Weights of a small GPT-style language model, trained from scratch on English Wikipedia.
Size: 8 layers, width 320, 5 heads of 64 (1 for keys and values), MLP 832 SwiGLU, vocabulary 2048, 9.67M parameters.
Architecture: RMSNorm before each block, rotary positions, no biases in attention or MLP.
Each number is 128 + 24 x the weight over the matrix's rms, rounded and kept within 0 to 255. Layers, rows and columns count from 0.

# layer 3 attention output (transposed), 320x320, rms 0.111, rows 49-55,113-119,177-183,240-247,304-310, columns 160-319
[[105 135 154 105 134 105  78 146 145 171 131  82 151  99 141 145 122 100  79 107 144 124  80  85 152 117 136 162 139  91 136 115 217 172 134 101 142 138 171 135  80 117 142 173 110 124 120  66 144  86  90 103 127 125 115 146 151 164  99 134 129 159 118 145 101  81  82 157 158 149 106 172  82 110 116 130 124 128 146 104 121  97  93 167 144 127 128 137 120  95 131 129  77 152 120 135 149 125 142 148 104 110 119 161 149 131 156 159 147 103 111 139 132  59 118 117  83 102 155 182 155 136 128  89 122  94 135 155  72 153 156 161 113 147  99 148 151  96 101 107 126 112  92 121 125 169 140 111 127  85 146 109 168 127 159 141 149 122  90  68]
 [159 122 118 132 166 117 128 131 114 128 137 156 184 152 124 133 124 185 160 151 157 164 123  87 145 182 134 104 130 170  79 189 102 147  93 156 108 109 169 144 116 145 138 109 154 151 120 141 100 185 120  61 168 127 188 132 105  95 103 127 135  96  58 139  97 140  92 111 122 130 128 118 130 156 114 137 155 146 133 147 116 173 127 172 204 106 122 158 110 106 117 142 152 102 121 133 145 133 148 132 145 167 137 168 132 202 174  95 141 112 153 152  94  97 141 170 103 215 120 133 106 154 162 161 114 202 164 130 122  96 114 131 116 124 103  98  59 110 156 134 146 155  70  31 162 108 115 138 114 132 157 156  70 151 120 133 100  99 180  61]
 [134  92 118 142  89 117 137 116  91 142 130 156 149 164 138 104  77 108 131 125 120 107  81 103 133 102 121 122 129 140 131 114 122 137 106 101 170 130 119 136 114 183  85 152 165 172  88 121  97  98 109 149 117 122 113 139 159 116 158 175 136 122 131 146 133  99 133 111 115 159 112 145 128 165 143 140 138 141  83 106 120 152 118  79 140 117  79 138 143 136 165 108  64 107 107 106 136 115 107 137 133 184 126 122  92 143 137 128  81 122  94 119 158 188 172 137 149 159 104 113 131 119 106 144 154  84 130 136 107 146  73 127  90 129 188 151 118 103 114 142 144 127 134 140 112 101 147 115 127 177  54 107 126 118 157  74 116 127 136 123]
 [145 196 122 125 152  90 137 153 113 145 107 130  96 106 133  97 137 124 125 124 219 106 128 138 161 116 144 115 126 146 170 129 151 102 223 126 125 126 115 157 152  85 151 126 147 128  77  90 129 138 143 123  72 133 116 134 102 128 133  79 137 151 129 103 133  76 150 114 148 188 116 116 165 115 129 125 147 107  83  97 158 151  92 152 132  89 112 133  96 167 117 120 154  62 127 137 114 151 121 109  98 141 159 105 120 140 145  61 142  74 146 137 145 164 119 188  65  87 216  87 103  66 166 112 155 134 120 137 158 133 139 133 184 138 143 155  88 167 153 141  85 149 135  95 132 170 118 110 120 170 104 175 113  86 104 142 129 135  95 143]
 [143 101 125  77 161 142 145 115 128 134 146 112 147 129  85 121 138  99 144  91 112 155  91 125 119  92 119  85 105 138 132 107 119 170 161 126 117 143 165  96 147 110 146 106  96 111  98 108  99 142 105 115 134 172 129 136 185 158 142 127 118  48 147 110 134 109  95 134  87 104 146  87 124 165 117 162 135  59 132 147 125 113 121 139 123 118 136 139 122 114 147 174  52 122 103 133 156 112 135 161 126 134 114 134  95 170 140 128 103 130 129 145 158  91 142 120 128 129 122 178 111 103  96 153  89 120 100 143 138 116  97 134 147 191 158 145 109 146 164 132 146 175 158 138 141  88  92 118 123 164  84 122 156 126 176 121 110 139 117 136]
 [159 118  97 126 163 123 118 165 155 115  86 125 139 129 183  96 167 157 113 118 131 125 100 137 151 121 104 141 115  61 112 106 137 116 136 153 112 127 157 124 159  84 156 164 153 143  86 175 100 171 113 151 131 143 103 130 108 116 109 128 144 125  94 142 133  68 118 163 110 132 116 107 102  95 129 109 128 136 114 128 153  39 100 158 137 118 134 134 143 117 114 154 126 101 134 121 134 191  99 130 124 137 150 105 128 154 139 124 152 109 154  96 127  88 130 141 132 147 151  75 133 104  93 236 105 122 145 127 102 139 122 116 152 133 130 116 141 148 177 135 103 127 105  78 140 125 153 141 106  87 147 167  88 113 141 149 137 123 112 158]
 [ 94 135 109 144  90 117 155 144 164 147 133 132 128  68 134 114  86  85 160 127  99  61 146 136 103  82 162 164  99 142 127 121 151 164 120  99  80 102  88 104 127 119 147 124 151 155 115 107 143 183 144 124 134 118 156 119 171  98 118 167 126 109 125 124 113 128  88 108 117 196 161  77 111 131 164  90 106 116 124 160 133 115 120 122  97 147 116 116  96 110 117 146  98 113  99 124 142 121 109 143 110 157 120 130 157 135 146 103 151 149  94 107 137 154  83 112  93  94 160 144 137 107 146 111 108 104 177  97  87 132 176 112 143 113 135 118 150 130 139 130 130 113  82 127 157 115 126 126  97 137 145 137 135 117 171 141 137 125 130 141]
 [126 148 151 154 127 143 106 119 104 146 132 154 175 142 152 144 125 124 126 164 123 104 158 126  68 139  75 100 122 125 148 127  85 111 107 151 151 109 111 144 154 105 131 126  86 129 114 141 148 135 127 160 143  99 107  96 168 100 143  95 135 118 108 112 174 135 161 124 103 102 139 152  96 129 125 125 122 112 135 150 109 140 140 170 129  70 131  86 159 136  99 113 155 141 126 151 148 131 141 169 123 118 125 100 101 143 129  78 106 121 121 149 122 134 130 167 129 101 158 148 126 155 155 110 116 126 148  82 141 136  92 107 123 168 158  97 131 174 157 143  61 105 141 103 104 121 133 119 145 140  84 147 147 108 178 138 118 100 125 152]
 [120 118 152 107 116 111 131 132 134 104 141 103 165  89 113 109 120 129 151  94 112 114 103 119 118 112 147 140 104 127 154 102 152 117 109 121 126 116 149 112  84  85 152 115 101 158 193 135 154 142 124 117 122 121 151 100 134 153 141 121 135 161 161 103 109 117 115 150 118 127 104 139 152 125 155  98 134 107  93 143 101 106 142 145 117  72 132 159 138 104 106 120 156 156 127 176  96 122  99 153 143 146 157 115 138 130  84 127 104 124 109 199 132 139 137 159 147 121 131 133 146 147 127 110 113 130 132  81 129 156  95 100 137 116 128 157 127 106  90 157 125 103 116 126 144 132  69 154 137 138 101 159 118 118 110  99 136 141  37 147]
 [118 163  97 153 116 130 137 132 144 129 107 134 149 118 131  97 150 158 135 171 135 105 147 139 123 146 146 116 113 144 137 154 194 127 118 140 146 110 128 136 147 115 113 145 116  88 113 123 167 150 113 124 112 123 110 165 143 133 114 113 118 131 123 129 132 111  87 128 152 144 149 112 149 158 128 106 152 119 155 174 150 146 109 143 142 125 101 118 157 133 121 158 127 134 112 141 164 126  86 128 117 100 102 139 128 169 112 110 129 131  88 145 148 124 133  81 137 121 110 148 124 146 114 172 147 151  96 106 145 105 119 154 109 117 152 125 124 146 120 102 129 127 165 128 124 145 131 157  99 143 124 140 105 140  89  94 135 144 126 129]
 [106 126 148 128 128 116 103 134 116 139 124 130 121 134 151 135 124 119 100 129  95 136 116 119 123 137 137 140 126 104 123 137 112 142 102 116 117 123 173 148 126 164 129 115 136 106 137 150 117 170 134 135 126 163 124 109 129 125  98 131 172 161 109 115 103 151 163 146 139 114  99 165 172 108 166 109 114 114 158 197 114 116 106 144  92 152 120 113 119 122 157 128 134 152  98 136 129 101 134 141 128 125  92 104 121 116 177 154 144 141 114 126 119 114 119 100 118 110 121 149 142 141  85 133 153 184 117 146 151 188 172 103 110 152 152  91 166 133  46 114 169 147 110 134 143 109 108 140 115 128 118 135 140 148 103 147 116 127  85 112]
 [136 111 155 131 119  94 142 133 127 154 149 117 111  93 144 146 151 140 144 153 120 120 132 170 127 122 164 139 112 101 139 105 141 143 102 134 130 132 140 110 110 104 146 135 102 106 120 117 134 135 128 128 127 116 137  82 131 116 135 142 131 132 115 181 120 126 129 129 132 112 149 170 135 106 117 130 139 113 125  98 100 131 134 133 145 131 100 134 150 170 127 163 161 130 147 123 140 122 132 127 131 152 127 145 108  89 112 115 182 148 107 124 126 166 138 106 114 141 158 121 120 149 113 167 133 173 144 148 166 119 199 122 140 111  81 136 136 123 115 162  70 157 113 121 122 139 140 147 110 151 109 126 124 155 183 173 107 137  99 126]
 [117 113 142 163 119 133 114 146 113 105 155 184 114 132 116 116 118 123 142 138 158 120 160 150 112 146 144 120 114 123 116 114 117 123 192 136 113  99 123 166 139 133 120 102 136 136 139 125 122 169 133 141 140 134 128 113 124 116 145 111 126 129 141 165 162 160 135 138 149 114 156 139 132 140 133 178 106 127 165 132 125 130 133 109 158 136  97  85 156 143 125 164 137 123 117 126 131 114 118 158 108 109 132 135 102 104 127 128 109 116 134 125 118 136 129 110 134 105 116 107 113 108 148 156 122 132 140 136 113 146 111 160 141 120 135 145 102 161 158 109 121 132 124 151 114 104 118 124 136 145 135 154 116 145 149 141 121 137 155 112]
 [157 139 116 154 134 112 143 105 101 140  86 116  99 125 140 157 132 126  77 131 147 137 125 127 113 113 146 158 134 117 150 153 141 177 128 155 157 126 126 142 133 138 128 104  87 153 132 119 131 112  76 112 133 152  98 120 164 100 108 122 117 112 116 146 133 118 119 135 119 116 129 116 113 110 159 130 130 159  98 148 125 125 151 147 163  99 134 161 148 155 108 138 146 148  96 142 124 116 114 142 200 124 133 137 133  76 163 116 129 116 101 172 132 117 121 120 115 157  96 124 136 142 125 131 134 126 119 138 136 135 145 124 145 106 138 150  99 120 135 154 131 156 143 134 150 152 110 129 152 142 157 154 147 109  97 139 147 141 148 135]
 [144 126 128 163 105 147 136 110 124 114 138 124 104 150 103 126 124 102 119 113 113 149 109 153 133 117  90 114 156 113 147 119 129 146 140 124 109  87 132 133 154 134 105 113 164 125 160 142 133  93 155 149 121 123 106 117 143 122 118 176  62 102 144 118 118  95  98 104 175 130 118 106 127 136 125 142 156 114 186 109 116 125 105 130 131 139 168 132 163 133  99 116 146  87 152 162 148 150 119 122 107 114 100  77 102 127 112 136 146 124 128 126 191  91 127 121 115 101 135  82 146 101  97 155 146  78 151 158  98 127 101 102 116 135 117  87 149  94 162 101 183 149 118 148 141 105  97 176 131 131 109 103 106 144 174 138 111 157 154 133]
 [142  99 120 108 102 147 137 138 173 118 116  90 126 144 122  81 100 125 126 153 111 152 119 171  92 136 187 161 111 110 122 105 152 138 171 134  80 149 105 127 150 157 114 125 142 125 115 124 137 112 127 167  88 117 107 162 132 118 115 141 125  68  87 136 127 130 112 128 132 120 160 149 140 124 124 132 138 153 120 110 145 158 110 101 126 155 175 119 165 135 110  92 120 113 134 128 121 148 103  97 141 115 128 102 113 105  83 111  89 117 136 106 110 115 112  98 103 138 119 120 130 127 152  97 115  84 104 128 127 125 113 131 165 137 131 160 110 154 157 110 125 136  83 154 106 144 130  96 174 112  83 142 151  95 111 144 117 113 136 115]
 [123 125 116 127 134 136 122 132 104 108 149 127 153 130 118 142 168 119 108 116 117 106 120 123 177 148 135 130 140 136 167 113 141 114 199  97 134 113 134  74 123  80 100 120 146  95 146 146 162 101 124 102 129 116 139  76 174 151 102 144 158 114 109 119 143 142 121 161 123 132 127 128 126 122 119 124  82 155 141 105 121 111 119 150 101  99 168 133 113 135  94 160 138 148  87 120 130 167 125 123 104 110 159 153 142 134 124 162 134 125 140 126 118 100  94 134 115 149 113 142 130 102 155  94 121 143  88 134 122 132 144  66 132 117 147 129 116 145 143 166 119 109 107 117 127  89 106 116 120 154 110 114 125 139 132 134 111 122 152 135]
 [119 111 134 149 140 142 134 127 138 135 139 136 126 114  87 147 171 103 138 115 109 144 126 154 132 157 153 121  96 139 163 125 133 141 126 120 144 152 107 138 108 106  66 138 167 134 139 122 132  99 167 108 127 120 114 145 111 142 110 140 120 131 112 131 125 129 130 117 124 137 124 106  67 107 151 131 149 144 102  93 106 130 148 119 146 101 140 156 117 106 155 100 134 102 134 154 139 144 135  98 104 133 151 125 119 127 146 129 104  90 150 127 147 105 156 138 146  86 132  92 128 103 136  98 113 125 139 150 142  96 134 139  92  96 133 126 123 103 172 133 173  73 148 120 106 143 114 176 126 121 160 103 106 137 102 116 160 138 130 135]
 [118 148 120 160  87 151 149  88 119 112 102 161 119 149 102 113 142 136 109 107 134  94 133 136 137 134 109 219 164 118 117 132 144 127 131  95 139 104  99 166 165 148 112 126 158 110 142 155 122  90 146 142 125 119 137 146 154 144 187 147 151 119 139 106 153  98 116 126 130 125 129 123 100  92 119 118 119 157 144 145 133 137 114 110  98 124 183 150 196 124  95 117 124 150 136 172 117  89 101 113 108 126 128 107 143 135 150 164  99 134 131 144  84 106 109 140 162 163 111 137 117 117 128 102 181 109 160  86  96 135  85 119  96  97  98 126 146 124  99 117 144 119  99 155 150  98 139 146 109 162 138 127  92  88 113 149 144 119 127 108]
 [133 141 113 149 135 123 183 126 105 107 139  97 108 180 117 162 131 140 145 152 104 128 132 146 151 176 120 142 134 129 151 136  99 163  92 112 124  86  86 108 119 168 110 124  82 126 167  96 162  96 132 126 106  98 125 166 166 124 135 188 106 141 104 107 153 130 101 100 149 162 102  99 116 167 159 122 163 137 129 106 115 121 126 139 182  73 123 128 127 108 151 139 120 126  94 143 136 144 113 114 145 116 124 137  51 135 171 111 132 133 111  90 119 126 158 162 138 123 131 146 125 139 148  91 130 121 106 129 123 125 150 164 157 142 185 130 135 109  76 142 104 131  91 136 117 109 119 163 114 129 169 111 152 129 184  90 108 106 138 130]
 [125 124 105 112 158  98 122 107 111 136  85 124 125 124 132 141 162 101 159 147 129 132 177 156 107 133 128 101 135 152 137 158 161 139 108 133 110 121 156 136 127 129 149 109 152  98 128 159 177 114 160 109 101 105 135 161 135 143 136 142 119 125 139  84 107 116 106 133 128 128 128 153 112  83 134 123 113 137 135 143  99 103  91 159 136 153 114 148 115 133 131 144 173 134 118 109 160 141 149 152 119 111 156 143 117 133  84 134 132 142 157 150 139 131 123 153 127 102 116 167 109 113 130 175 147 137 163 104 138  96 110 144 114 170 107 118  94 133 123  87 101 108 142 102 136 176 143 123 135 174 118 151 116 110 132 139 115 122 127 135]
 [120 128 134 126 124 122 176 128 140 142 116 172 134 123 126 126 115 112 172 146 124 118 144 123 153 122  85 128  98  69 123 143 113  72 118 156 120 116 124 141 123 133 131 144 160 130 123 145 120  82 116 152  71 123  99 145 140 138 153 102 155 120 179 137 115 131 134  85 124 106 136 112  95 129 124  92 121 136 169 103 129  86  94 160 110 113 107 110 145 157 105 131 119 147 131 115 139 142 144 143 126  92  89 127 157  95 133 154 111 110  83  91 172 117 104 145 150 144 104 104 124 110  93 125 103 107  99 156 146  85 101  75  92 128 106  93 161  96 112 153 126 148 137 124 150  95 124 205 109 134 138 112 150 142 186 160 171  95 128  92]
 [200 136  94 151 108  99 122 107 180 124 142 148 108 111 123 124 129 183 145  98 133 121 163 150 158 100 116 142 144 131 118 133 129 134 173 127 101 137 131 110  74 138 133 130  81 122 149 100 153 161 165 135 157 113 152 155 110 100  83 122 186 155 144 128 142 202 139 130  96  98 115  95 102 109 138 141 124 130 119 145 146 144 147 152 101  90  93 141  68 154 119  95 120 144 126  86 127  65 144  95  71 151  94 165 153  87 134 101  76 156 146 134 110 110 158 138 117 167 119 113 129 102 145 138 109 158 117 113 153  96 139 146 120  67 149 129 136 164 142 128  92  89 143 127 162 151 145  86 140 135 122 134  80 122 126 112 130  77 165 137]
 [100 159  97 131 144 113 126 134 136  97 123 128 136 145 126 184 131 114  97 105 122 133 115 114 150 105 120 157 140  99 116 122 157 126 127 124 138  96 151 125 120  95 127 146  90 120 101 154 129 124 166 115 111 151 106 110 115 152 122 115  91 146 149 125 145 128 126 118 118 136 135 104 131  97 101 150 131  81 147 100  98 121 135 156  87 116 156 151 101 135 139 137 114 132 156 153 140 132 173 204  93 115 128 145 110 154 169 142 182 141 145 129 106 130 155 111 162 162 150 168 121 126 129 105 154  92 144 127 138 131 150 139 179 111 130 136 154 132 110 117 139 157 152 136 176 137 169 156  75  99 164 102 119 168 147 138 150 138 134 174]
 [111 140  99  79 120 132 135  97 131 121 130 145 127 114 135 150 117 135 131 110 154 112 136 138 123  95 114  88 139 109 110 136 118 129 142 118 120 125  94 130 129 101 139 116 150 151 153  91 107 130 161  74 130 113 143 121 155 105  99 115 111 146 122 123 108 134 143 110 132  90  97 143 100 108 121 124 157 117  92 134 114 157  99 165  90 176 137 123 141 136 107 130  90 140 147 166 122 163 143 118 144 144 120 106  93 113 111 146 153 119 139 142  99 136 139 135 133 151  68 148 145 145 100 115 116 103 149 116 142 131 121  96 122 122 119 102 115 122 129 141 121 134 175 108 120 116 161 111 139 110 100 109 161 110 144 141 113 149 124 148]
 [114 120 140 130 127  93 167 159 103 110 148 102 149 127 110 127 109 166 185  97 129 157  93 128 147 112  80  80 153 107 124 140 129 134 157 111 122 138 117 125 127 146 128 124 100 127 178 133  98 126  97 169 141 148 130  92 118 137 134  90 108 100 134 124 134 146 128 140 143 106 156 148 108 121 113 138 136 137 151 139 171 145 159 124 147 157 111 131 108  86 119 181 144 178  68 134 138 152 118 122 170 122 147 123 157 136 113 131 123 148 121 145 155 103 121 148 113 145 124 156 108 165 108  79 128 135 158 160 130 123 164 147 126  96 120 133 116 128 138 112 142 112 147 150 115 131 169 149 106 146 140  93 153 184 138 125 145 150 154 121]
 [112 161 137 130 117  92 121 141 145 138  84 105 121 114 158 110 189 122 130 129 125 141 131 151 123 117 117 117 154 151 107 122 162 126 102 151 168 125 155  81 154 113 138 115 137 105 145 108 138 117 137  93 112 191 147 118 127 108  93 155 142 121 115 136 147 138 134 151 155 126 126 124 139 105  92 108 142 146 157 116 127 120 127 120 146  81  81 135 114 129 168 112 130 145 125 126 109 163 150 102 144 125  96 114 147 175 134 148  65 150 131 120  63 121 102  93 131 155 115 126 114 159 101 118 117 140 119 133 126 125 156 120 126 128 143 128 162 124 189 103 160 134 118 115 105 115  97 119 125 107 120 153 106  95 141 122 155 157 165 145]
 [147 112 141 114 156 133  72 101 121 100 158 117  99 115 106 106 107 141 112 120 104  97 125 173 120  96 130 130 144 137 151 149 133 134 126 105 176 137 117  50 160 160 137 149 157 188 129 145 108 121 115  92 154 128 144 177  78 131  92 122 118 145 164 107 141 176 126  62 151 132 116 143 148  86 145 103 107 147  85 129 124 107 105 173 143 142 143 103 133 139 160 129 145 176 143  87  98 105 131 101 127 141 156 162 140 119 105 128 103 133 123 115 170  86 115  90 125 133 116 130 150 156 106  73  97 143 142 131 106 118 133  94 139 162 113 150 122 130 121 146 116 121 159 108 121 129 135  63 139 164  99 133 146 159 164 123 144 116  97 116]
 [129  99 137 116 108 165 171 162 135 152 105 133 161 173  81 143 140 159 195 102 145 158 120 120 148 124 138 130 118 103 119 124 182 111 115 121 127 164 147 124 154 137 115 140 153  88 125  95  78 126 120 156 116 130 144 121  86 134 142  79 134 126 123 102 134 137 143 191 144 129 102 120 132 157 107 130 163 178 144 145 107 151 135 131 142 138 127 128 131 109 146 132 129 126 151 146 139 110 146 125 143 170 100 156 126 121  89 137  77 155 135  88 140 122 115 101 119 172 129 119 139 124  83 110 165 102  96 139 104 160 112 128 134 124 160 200 166 147 118  86 117 108 148 114 124 126  83 128  87  49 157 132 135 142 135 143 107 136 116 167]
 [108  64 123 115 142 117  79 168 134  93 133  86 122 157 125  59 122 129 118 138 106 141 119 154  72 100 144  99 148 144 127 138  94 154 159 151 136 116 136  96 141 147 120 119 143 126 159 109 154 155 140 108  97 126 121 114 103 123 122 139 144 158 196 109  80 133 131 139 129 139 104 124 135 134 127 118 154 135  86 142 160 139  93 119 114  68 140 127 155 126 147 127 178 122 146 102 113 129 105 134 171  83 138 109  77 115 116 144 153 117 138  86 140 124 171 147 121 148 128 127 126 133 164 132 135 161  98 171 115 147 182 142 118 102 132  97 110 134  89 141 106 106  95 159 131 121 129 105 132 130  97 145 134 140 180 128 103  94 167  65]
 [122 144 119 110 126 105 152 121 119 118 121 105 167 150  90 122 104 145 112 131 123 171 118 135 128 117 199 185 149 102 157 161 129 118  84 152 114 145 139 116 117 123 112  93  96 135 112 147 133 122 138 111 108 169 101 118  90 140 125 115 137 113 167 145 137 152 125 149 144 118 144 161 165 109 142 122 121 119 150 115 118 103 159 108 125 130  93 143 154  94 116 133 155 100 173 128  66 126  87 150 151 103 112 136 111 122 143 136 118 125 138 149 106 165  98  83 148 142 147 160 123 128 136 103 135 135 146 172 127 152 158  93 167 109 120 145  94 112  62 146 131 151 118 134 123 111 102 117 105  92 123 119 142 110 109 114 168 136 168 121]
 [128 113 132 119 153 114  96 123 119 197 124 119 118 150 146 130 176 148 158 119 124 139 112 123  95 122 101 112 127 120 164  97 104 143 110 105 165 183 120 119 136  99 128 167 157 113 145 152 147 147  72 100 153 141 118 151 165 118 143 126 144 120 107 144 163 135 136 123 166 162 127 155 129 115 130 134 125 162 142 200 182 111  89 140 108 135 142 104 115 125 153 135 123 120 119  79  94 106 161  96 137 150 111 103 116 116 171 149 129 103 131 133 126 147 119 177 126 115 117 106 113 112 142 135 152 194 122 117  95 125 152 151  63 119 119 127 144 118  78  92 123 106 142 109 117 102 150 152 125 128 137 148 127 115 167 137 136 129 149 104]
 [170 110 144 112 128 119 125 113 131 146 119  94 119 138 129 104 121 119 131 129 135 178 124 143  89  61 145 147 109 118 121  60  94 161  86 122 177 160 120 151 145 159 132 134 104 165 135 102 138  94 136 151 128 154 108 146  93 173 147 113 152 116 139 164 159 102 119 105 116 140 173 150  99 146 110 143 135 105 147 143 125 140 166  98 139 120 109 130 163 123 145 146 107 142 132 156 137 123 127 144 144 138 152 119 163 125 136 147 149 184 194 103 173  99 122 175 109 108 152  86  98 141 150 109 136 112 134 179 104 169 129 130 138 118  89 124 140 139  93  99 166 133 124 123 118 140 127 126  79 162 157 131 177 120 101 118  63 132 132 128]
 [118 157  94 122 109 124 149 114 130 108  80 138 117 157 171 181 150 109 100 158 159 150 143 102 102 143 137 150 158 202 123  63 149 136  65 167 147  99 176 128 117  91 100  89 106 105 101 139 150 101 112 123 148 124 102 128  86 144 170 152  85 132 126 155 155 124 144 129  87 151 124 114 125 179  90 146 123 125  98  97  96  91 139 145 103 105 136 117 147  98 128 151  93 118 101 123 112 152 156 176 139  95  95 156  98 148  84 106 115 123 114  99 118 147 157 122 122 131 125 184 143 113  94 142 158 103 130 131 122 139 151 107 111 150 117 137 125 117 155 142 132 142 102 130 131 125 110 110 152 111 116 118 131  69 129 116 139  78 138 128]
 [148  86 101 110 111 158 136 129 123  93 104 137 138 117 125 142  67 152 133 113 101 110 141  90 144 153 139 125 121 126 128 121 101 115 123 109 117 150 139 126 108 145 148 132 117 158 143  83 177 135 143 142 107 118 133  89 142 151 157 123  90 123  99 150 134 133 170  94 148 135 112 116 105 144 131 148  91 140 106  93 175 103 152 167 122 104  99 107  97 105 100  79 121 134 169  80  90 150 101 142 125 107  99 169 109 113 112 115 126  82 135 103 150 114 189 114 160 142 122  99 123 154 197  73 118 120 156 119 165 139 111 115 135 126 130 111 110 182 133 113 146 159 116 113 118 171 108 115 121 166 169 120 149 204  96 107 118 103 101 115]
 [126 115 129 129 118 123 156 121 136 139  90 116 135  99 122 111  86  96 129 116 106 151 156 111 149  81 115 113 144 146  87 112 140 147 102 125 155 147 117 127 133 106 123 127 131  99 169 119 153 105 115 147  83 104 168 132 105 161 146 119 163 150 102 139 108 119 119 161 162 146 102 117 138 109 120 115 118 145 149 164 106 166 152 111 124 192 123 147 167 126 158  86 152 106 140 112  83  99 167 145 121 173 147 159 125 123  75 132 141 133 110 127  89 109 101 126 108 115 148  95 168 162 186 135 120 154 123 139 186 104 141 139  88 125 136 123 131 101 165 103  90 150 100 104 111 137 121 179 113 110  71 117 133  76  90 113 136  96 130 106]]
# layer 3 attention value, 64x320, rms 0.0486, rows 49-55, columns 160-319
[[126  92 112  99 120 102 151 163  84 155 104 139 121 103 145 154  80 145 139  92 105 139 100 136 157 132  99 139 153 170 128  89 166 108  98 105 157 104 127 105 125 159 134 129 129 152 119  88 112 104 122  95 153 129 175 152 120 140 122 148 131  69 114 179 138 117 140 106 162  89 101 118 148 149 158 118 149 130  87  89 150 161 106 158  98 129  92 141 147 134 123 149 118 171  98 157 166 123 179 145 139 144 163 166 153 114 126 171 131  90 141 141 105 128 133 134 112 120 120 156 115 140 141 151 121 114 151 161 142 101 156 139 147 157 105 136 120 119 126 111 161 127 113 106 148 125  92 140 142 143 128 177 147 140 152 104 111 206 102  83]
 [ 82 109  74 119 160  91 149 103 108 127 129 142 109 141 121 114 154 147 108 164  85 113 140 151 112 107 184 115 135 104 126 129 102 117 133 158 121 121 120 150 141 141 117  94 124 127 153 148  79  94  85 114 112 118 117 133 113  74 162 145 145 146 137  85 126 127 130 109 157 134 134 105 135 116 146 115 124 142 133 118  88 114 109 140 113 142 133  93 123 130 117 168  93 175 101 115 146 111 122 109  94 123 116 139 110 125 152 119 116 142 129 134 152 116 170 100 122 154 185 159 141 130 113 144 109  61 144 182 142 156 152 155 103 139 169 103 121 104 116 104 131 132 211  88  71 117 162 127 162 112 129  70 140 168  83 156  91  78 113 150]
 [128  92 169 121 141 131 118 111 131 125 158 126 108 162 138 153 113 123 102 125 171 182  83 122 155 149 109 138 172 102  97 128 114 122 162 141 104 100 134 112 120 134 122 148 122 158 113 168  92  96 161 144 116  98 171 122 129 128 130 141 115 178 141 124 159  89 156 165 104 156 129 132 130  77 142 152  99 105 137 116 144 145 112 157 172 117 149 184 135 127 112 135 167 119 155  99  98 120 118 134 107 103  99 174 116 102 129  95  91 113 139 135 100 192 140 148  95 117 181 138 151 139 131 134 155 106 124 175 132 150 119 153 168 133 136 129  95 102 145 167 128 125  88 179 161 171 124 159 162  83 125 143 167  98 151 110 132 135 141  97]
 [158 136 110 117 140 141 102 124 146 118 155 163 128 115 138 125  59 118 120 117 162 137 136 116 123 108  90 127 155 137 143 180 132 136 103 143 104 122 111 109 119 101 113 137 134 140 141 125 170 148  66 118 121  76 132 163 130 165 102  83 121 119 145 108 141 151 144 142 140 162 110  96  93 134 114 133 129 124 112 143 180 117 160 132  92 153 147 129 136 133 133 144 131 131 141 109 171  97 167  90 131 135 106 178 163 146 122 178 114 163 142  90 120 148 136 140 151 138 147 151 102 108 138 132 130 108 105 152 151 114 147  70 158 151 129 117 153 152 162 172  75 109 186 149 103 117 121 150 126 104 107 142 121  90 120 143  88 147 107 138]
 [147 113 132 103 128 131 137 157 135 116 104 118 117 115  99 149  94 106 142 115 129 157 116 119 150 113 158  94 126 140 106 137  93  88 163 121 124 145 117 108 119 106 129 169 125 127 118  67 100 113  99 128 141 137 100 177 117 143 111  84 144 132 158  92 132 158 131 113 135 147  98 134 161 144 157 149 118 108 158  76 136 140  91 151 169 146 113 170  84 149 134 120  83 139 151 122 149 122 114 130 124 180 109 127 130  82 117 144 138 179 149  98 151  98 109 104 116 100 123 170 132 141 158 119 155 143 136 130 139 155 137 136 151 129 117 121 147 136 129 167  96 133 151 167  89  75 137 123 162  85 142 136 110 138 129 156 169 139 136 128]
 [146 163 153 103 130  98 138 126 116 193  99 162 129 105 104 121 140 151  98 145 111 154  80  79 112 108 150 145 125  81 147 103 139 112 153 118 128 150 149 145 117 102 172 108 146 137 143 121 131 140  52 141 152 158 121 160 201 109 129 139 132 132 147 150 126 107 150 179  68 129 149 167 153 132  97 177 134  73 141 156 138 191 100 124 132 112  93 125 109 118 135  93 151 136 139 140 145 158 129 121 135 101 149 116 143 128 122 100 138 144 132 140 105 134 118 118  89 168 139 127 119 111 120 121 115 112 101 126 146 162 140  90 150 120 108 112 126 144  97 156 147 116 112 126  97 120 120 121 129 103 124 134 107 138 118  86 156 152 152  89]
 [132 114 122 132  90  82 102 171 161 115 148 104  95 128 112 103 105 187 146  71 104 145 133 135 192 125 127 148 119  82 139 116 107 142 101 114 140 146 173 127 124 132 137 124 142 156 127 107 131 132 149 138  98 119 108 106 144 132 137 100 150 108 139 171 123  86 121 128 149 112 128 124 134  94  94  87 155 114  85 114 156 135 119 154 118 152 136 101 119 121 156  97 108 147 108  87 131 144 167 108  89 145 146  97 135 107 132 134 145 132 157 134 142 146 167  85  93 134 102 105 135  80 150 110  94 185 121  64 118 120 125 132 129 115 143 111 140 142 133 120  99 161 144 133  52 127 142 164 134 122 132 127 133  99 116 174  98 118 121 115]]